python train.py --norm_eps=1e-06 --qk_norm=false --attn_scale=0.177 --init_std_o=0.0361 --beta2=0.95 --schedule="wsd" --batch_tokens=[8192, 16384]
Each number is 500 + 40 x the weight over its row's rms, rounded and kept within 0 to 999. Layers, rows and columns count from 0. Numbers have three digits each. The size before them is the row's rms in percent of the matrix's.

# layer 4 MLP gate, 512x192, rms 0.0453, rows 501-511, columns 0-95
098:527594479522548521517521423540567478506521575493556509485531561492567498502503494521549467463534517489484559486501536531460466526567482516518474459490430537510405545542555501449445540492410443472486524478597540485516505461472505444470541460492439465509490515463485479508488501495518508501
089:540556507506488518489570495553506477440480411522493542522543520458469531512488516501535512434494448468451512535489548532520533521470540476495542498522490512509492448532427565491485532454508472497523514518521559580514484566538428486441563485491491473518474474480458547551524550578543526513
095:444520443451461483425541493337504522546513539510511541553544478455493528466527430519487518438496509431529525549467478535541530572504510473469510485482506508554587446506522466510485577499548562469549484472462495543503565503419458492598502434532585547549475491463545476501490532539431489533
115:448457492510458567540457539477510580520445566529585482531482437473525544528564495468523471486490558499470462534446521509513534505442501434492456455537504566463455558498482505503435490536520467459500515519549548501489482585449510487575557542498520551457496493553456492523486488532524530421
089:548549562491487536522545460529483475534578552482505404518458433535578557497544503518473439526528499511441413496546533503498465442544486478492469515455513505541428478520524515471467486474473463469467449476478495504466489526487580524518498538492442516593479445497472505541428476497555499492
112:550545508485497562574457433561497430415516490505551475502464505514495505488491528481505479475505540489419523437503532523519536446564545521537542513510492487516538539481429487517498492501480533507494526545405426496544444521582538553541476527532507522561488434504473501502577522461490486536
106:544520443488554450429519441483476467529494454505508586495529622554472512461468509493547499499517497502450548518605446536540551512550516569435531465449476489516549501491515506482551488473417493509575495518463489498586492503560491543468573512505536455496487489534490515459560523536526548520
095:476425450419483508505483504530467473502474497534442528509585469509520562432472482563549528566468437488543531567440411477535488480537552505508485437493494454599547528490542463446522471427519454535525540459512485452516421495495508496423493511473484497585454545518490462610526544554471473516
105:513482578501532463512566488517495490497430445538473466506530473564532444487498456504506480475473477550497461577557515480554567459485466466512512531500469504584487569444486505466556537473536481485564435477450499521544511479515508504530476515515548480557466469477501598445588498565531493497
108:457543495436522513504529549527498510516494512459527570529530506507421476470470539489512519464505486546479544499549529601447505560498528556490517505505490517574483525535497486465525582519441502518507490520516517504510464485526421526412555443472478460513525394555519496491562498481511500482
100:468535573526473533478528501532585505427484485501522492482493509474484481523443477474550564456445474557437487505491529482535501442534533470547425487610525486512447468466506522500441475476429504465505501445536596532505586533450409500527509469547499501532464467505532485479496542506521566540
# layer 4 MLP up, 512x192, rms 0.0435, rows 501-511, columns 0-95
101:422472494470498492417474451466508496477512527528509525550471549539412399518518514505477557461501433471510416528458519483518452501452514532533491476513561471506503428476520468481453430478492561483482491452464509506451481431477437442515517400474487509491483539489510640473565547497473540494
093:455446506474511539478438553494495527536500562544505475538540512460524447520470449538469536477509486498529501459538351585452432527493543488526460458520515513511534590520512576427422464537426473497499543444541504490460507477458466464466546514519537538524463532515532445428520499464522483492
096:510533410465518478455489520474539521516536459489409480533528457505560470520532470551471446494580485490533507527456519521492442512475473481438519464426527499517574531497556453548468553517489514551484405521458517530455525509407508444561406436509520546483454499505535523486507507527483512479
112:605469466479526514503576506497472540525520478548473501571517527525410529514471522579488480479441589519490476536500473585515539543495461462527516513511475523439453461619508617520522487450503535491527510452470534501491483500544438548565505533450510470488532501469449532529452464402522543541
090:531433460514526486528528501522531412526511502585505501495480473465533530505530402500546437499537464478499527493563498495513512484476464517449463458519502429526473452547503491465526414494501497506515477475461506457581512510507484545534563524550518390578578448481476526597497560554563440502
106:499544514503527416514506541534471531573561508491476493492525440538501493438431501493515492472457483484539495485519443396441560472456518479514489560512472569408563481565468558509542515457492512515472541529530606518480563502558427530466525508522447523434505429512541470483481504519504538441
105:485422535505468517531473512481519525492469570510548472585582490480427487516597531474492442503522460490507444525467512475458459530445516517522494524534505510528528461503453516554389538454556541492483569506542440468515494494486443459500514533530520448524509502491551477525464479478501581464
104:484544555540440548541522521505607419437467531509596508546478538477475487443481484494456551450528477535494540451543557581527483532463500497479464512592513534472464459486506560528449555514528525453519494463480513539521543539491529495534534440535504506492566476465520499477445529470454539575
104:477551399503472540522511518364500598525473487566562537447439534503545487462533500477514562547536558493551592460535470430473509521488535499506545568546503479529496466419522556551438495517492514475485500545556522512493517512456504418479430599522531524525494508518526509524460470485470495487
099:457504470494521505396494514424468504449487538522548578551526492449498512468511472523488536493557524446519511483570473442479559489427570515477504550482532538511508499438522453488512469433563489473464527542484545474511458542456470482465516536442523485503483560548503536399430485448445521454
107:544550544508502474529495467534500509432502443488533456481464491483491483502468516566468532489499463582465490578459473446486477519480495450477496491531498506558406570459510483468512482501429495500497506458575513491529547535482450466518475516520423549519493460557518502471495501518478545521
# layer 4 MLP down (transposed), 512x192, rms 0.0411, rows 501-511, columns 0-95
106:471478405496480484514518506483519485459522500534468514496527484487518392507476502517420572500472448472504483525520475399496541489446505506440524473495485514543478504416485494568490442482476526526436549514519541518600442482457401532480497551503496506473507553503549520423475444474551496475
093:471484425510466522505479502474531492498487483548521522552499468487492522508473497558504532445447524534452442441513541567508542544488517482504451474484495499527556483529465523436530479539449485500584548434540532506528491504449479501415585518496542539499405593542466521459522529513576500506
099:525507498522581533527446499614536484486548475502502496445456526559573477514472528512541426547536529535478514427515505460478475459477464500485504482513539504455486555461495507498487450509452411518493465522521517488477445543572607429469436514534424523374480519498506548473522442492584502466
111:486491500483451457448461543473494496466493494521485497495498585497474597539532402437549455497505476572613417477480495563482424472510492465494553488528513528510478506546489562501504538466488454509509511454477520516475508538430509448526424515434493543460552506565418544480503467550500529521
092:521528517481498574512440511483499505491538565461532455511464463565512480470531533492462426582576491492491447476507488502547480543489489544522463513509564533565483504507576435552460535456543492511387479511555495556495504502454496494475470524553475577560469490550577519475412434463511540472
107:516500526500475455461499503467533499510467516485499453442488522531569516466456514462599459495527480487458524514450462489484451596456498468528511458571448480526411490514501462475546482521503526528540493531545387487556521488475509477576544489484492568520494490516627450530464566550504509485
105:578542429559575478489493531514442533515468471517503547439509528530514538495467500524476528550548477488516552487557444504602501543536501631404534474429459460473474504534498537551512493464434525507470526488493493514562512480560500505484520537495521451533519498550513531415509544518492521562
098:473450490449455527530508529549469442462460481541414541582540431478475526431473509534485483522495401527594554541502455513508467513500507483544424430495552432595512543453559532443527469458512490502542547484468494439515466477484513486451475496486566547566483551469510483575493542541466473547
108:516562527483498534500471453540501453473478496549494578464473447530463394474466402532490524509472464509493491464498457451501570395483481464457457508522517527602477481462516489475524526490496533444477480584455452540467496490444499522444436468532522464549497569466505527496512561494492530468
100:480438532508543459524507483478472554494495502531480528510459454486486464477503557485573512506531425508491529532475513495546534533487511538461522497600428516482489536540488459438574570472452576471376470553561502502524488462515457426497489542484517537565526475542523481500499503444483493526
107:579474505462519460570529483508472512514481475491531511455449497497553514498523547555439508519558469524520491551495427415490480494456477517452549481512489519507467562492451443494544504517520504503516493438589452469554553501543507488510517559504420529518493461511514499516552486505435476499